Part of a small language model's weights.
Size: width 256, vocabulary 941.
Architecture: RMSNorm before each block, rotary positions, no biases in attention or MLP, untied embeddings.
Each number is 128 + 24 x the weight over its row's rms, rounded and kept within 0 to 255. Layers, rows and columns count from 0. The size above them is the row's rms in percent of the matrix's.

# layer 2 attention output (transposed), 256x256, rms 0.0669, rows 9-12,73-76,136-140,200-203, columns 192-255
size [100  95 110  99  96  96 101  97 103 103  98 108  98 104  91  97 103]
[[161 125 104 156 166  99 143 100 123 114 103 102 146 133 122  96 138 120 144 106 130 111 103 105 119 123 159 132  98 139  74 110 113 100 145 167  93 124 126 160 138 122 113 124  97 161 129 123 136 133 120 152 138 117 107  86 104 100 139 115 121 146 137 115]
 [137  92 112 137 107 123 115 139 143 143  79 170 167 110 145 180  28 133 154 153 146 139 131 106 135  98 151 144 169 160 148 133 145 120 142  88 126 155 121  97 115 131 100 145 110 187  93  94 100 106 167 116 144 138  98 109 116 112 126 142 155 128 112 112]
 [144 126 103 129 106 136 140 175 149 124 123 153 127 133 125 153  87  87 104  91 123 104 109 132 111 140 181 123 141 114 124  90 141 122 110 133 128 154 106 164 187 139 117 139 190 138 157 109 117 140 119 119 148 112 153  99 143 134  99  83 155 106 162 190]
 [120 149 129 133 119 102 106 120 104 113 130 141 143 152 141 139   0 134 110 136 113 120 163 148  95 105 144 113  72 134 135  97 117 109 165 114 131 111 116 137 169 147 130 124 112 162 134 111  60  99 108  89  98 126 160 129 122 109 139 126 129 130  81 150]
 [127 137 113 130 125 119 128 126  78 117  66  86 122 123 143 122 132 111 104 131 135 150 127 138 103 150 157 106 130 132 118 110  80 125 111 135 125  78 138 105 132 130 136 135 119 100 116 140 118 111 151 146 136 145 126 107 116 139 145 123 126 131 125 134]
 [106 153 141 147  94 118 130 123 191  71  76 129 104 132 106 130  52 172 165 128 113 186 135  97  88 156  99 140 122 126 115 140 139 161 111 146  91 141 148 137 117 114 127  66 121 135  93 133 107 134  76 132  91 128 132 155 113  93 169  91  96 109 132 123]
 [146 109 138 100 152 110 139 107 128 157 106 104 110 155  99 200 162 108 101 135 111 157 160 141  67 170 136 136 124 105 136 120 127 165 109 112  88  88 117 115 122 172 137 139 124 109 129  91 151 120 110 116 106 168  99 149 133 115 142 145 139 130 116 138]
 [ 97 140 145 135 160  99 117 127 179 101 122 139 138 103 166 141  89 113 133 105  71 116 105 151 175 133  88 138 131 143 145 154 147  40 105  72 126 119 183 140 150 138 135 138 121 130 156 119 149 128 102 126 186 164 115 118  95 136 182  88 167 147 151  88]
 [109 119 156 143 147 141 150 161  86  99 117 107 116 125 165 147 166 156  83 128 142 121 133 104 133 105  92 133 153 136  99  86  98  64 103 132 109 139 127 115 156 135 139 190 106 122 148 122 128 147 134 116 109 165 137 105 157 148 111 132 161 158 156 129]
 [138 109 155 102 120 104 156  93 134 136 122 124 155 131 115 132 135 120 150 149 161 162 102 142 120 168 123  95 131 122 143 126 160 152 147 127 170 118 109 111 100 120 129 136 130 149 101 130 145 118 115 131 151 138 156 157 135 137 142 160 155 134 122 147]
 [145 131 142  97 111  99 134 136 113 120 180 105 157 127  93 148  23 136 119 130 109  98 134 153 162 164 100 108 105  93 102 111 122 108 114 162 142 118 155 104 116 110  90 133 107 131 134 162 145 112 172 112 131 179 145 114 160 155 129 127 132 206 105 129]
 [122 162 134 155 158 148 148 110  92 127 142 189 156 160  90 119  77  91 140 152 101 192 135 144 107 119 148 114  80 123  88 103 112 126 128 144  86 140 139 158 120 158 131 112 123 101 149 158 141  92 124 137 199 124  83 142 119 134 138 126 121 129 148 105]
 [170 163 110  98 150 117 116 107 108 142 142 107  82 131 105 124  56 127 123 122 113 125 130 124 128 135 111 117 151 114 158 145 155 105 102 156 129 150 142 116 124 126 119 172 140 141 147 136 119 125 168 121 141 107  72 111 130 134 161  90 119 139 102 134]
 [154 108 129 134 160 132 126 122 114 150 156 129 116 132 150 122 188 148 151 132 184 128  93 120 134 130 118 142 127  89 149 142 128 162 147 130 139 173  85  86  78 140 165 125 145 141 135 147 127  89 136 137 168 136 141 157 127 123 116 148 125 181 166  76]
 [127 171 118 139 144 100 133 153 106 147  95 141 118 156 158 140 139 129 124  85  84 136 121 119 148 122 128  88 110 129 118 119 153 144 126 118 133 150 126 109 145 115 142 168 136 148 156 161 110 132 161 121 100 180  95 101 126 165 126 108 136 101 100 149]
 [102 143 144 161  83  90 137 122 130  85 128 133 108 114 140 105  13 142 117 124 117 168 121  78 116 169 119 126 159 128 111 118 119 143 163 104 107 115 147 104 118  73 138  67 140 149 122 150 106 120 136 116 127 175 159 142  92 123 147 129 176 107 117 132]
 [102  75 142 117 130 117 150 157  98 121 125 105  98 153 116 147  95 117 155 148 102 161 126 141 169 122 192 101 125  77 112 119 107 158 128 119 132 123  80 168 150 143 102 136 162 124 168 103 163 121 132 135 172 115 164  98 129 120 128 119 126  81 145 130]]
# layer 2 attention value, 64x256, rms 0.0559, rows 9-12, columns 192-255
size [ 94  99 102 102]
[[100 145 145  89 126 178 104 135 134 119 142 127 113 142 111 112 128 145 109 154 111  96 114 139 107 157 101 120 139 176 139 130 124 157 135 111 154 146 159  95 127 131 152 170 125 112 156 141 104 125  98 155 113 134 144 146 146 109 154 167 102 107 153  85]
 [126 116 163  62 142 130 164 136 143 133 114 103 110 103  90 118 133 106 109 144 137  76 130 114 112  97 135 149  88 149  70 128 121 156  99 145 131 117 165 124 103  97 110 106 112 158 134  64 119  87 150 121 126 116 104 121 152 113 115 115 130 127 112 170]
 [129 113 131 135  99 108  83  97 151 135 156 103  99 105 147 155 136 158 145 108 127 132 109 118 143 132 100 130 147 162 109 190 140 111 118 128 145 110 122 116 143  92 134 112 117 109 126 129 137 117 142 168 123 144  97 110 101 132 147 147 125 137  95  85]
 [119 139  90 118  78 148 136 158 138 109 129  78 134 161  94 127 128 154 124 161 114 114 122  81 120 105 142 141 135  90 121 104 121 181 138 111 172  94 117 118 159 125 157 115 176  93 118 136 133 126 167  97 113 147 104 129 148 113 118 145 138 108 121 127]]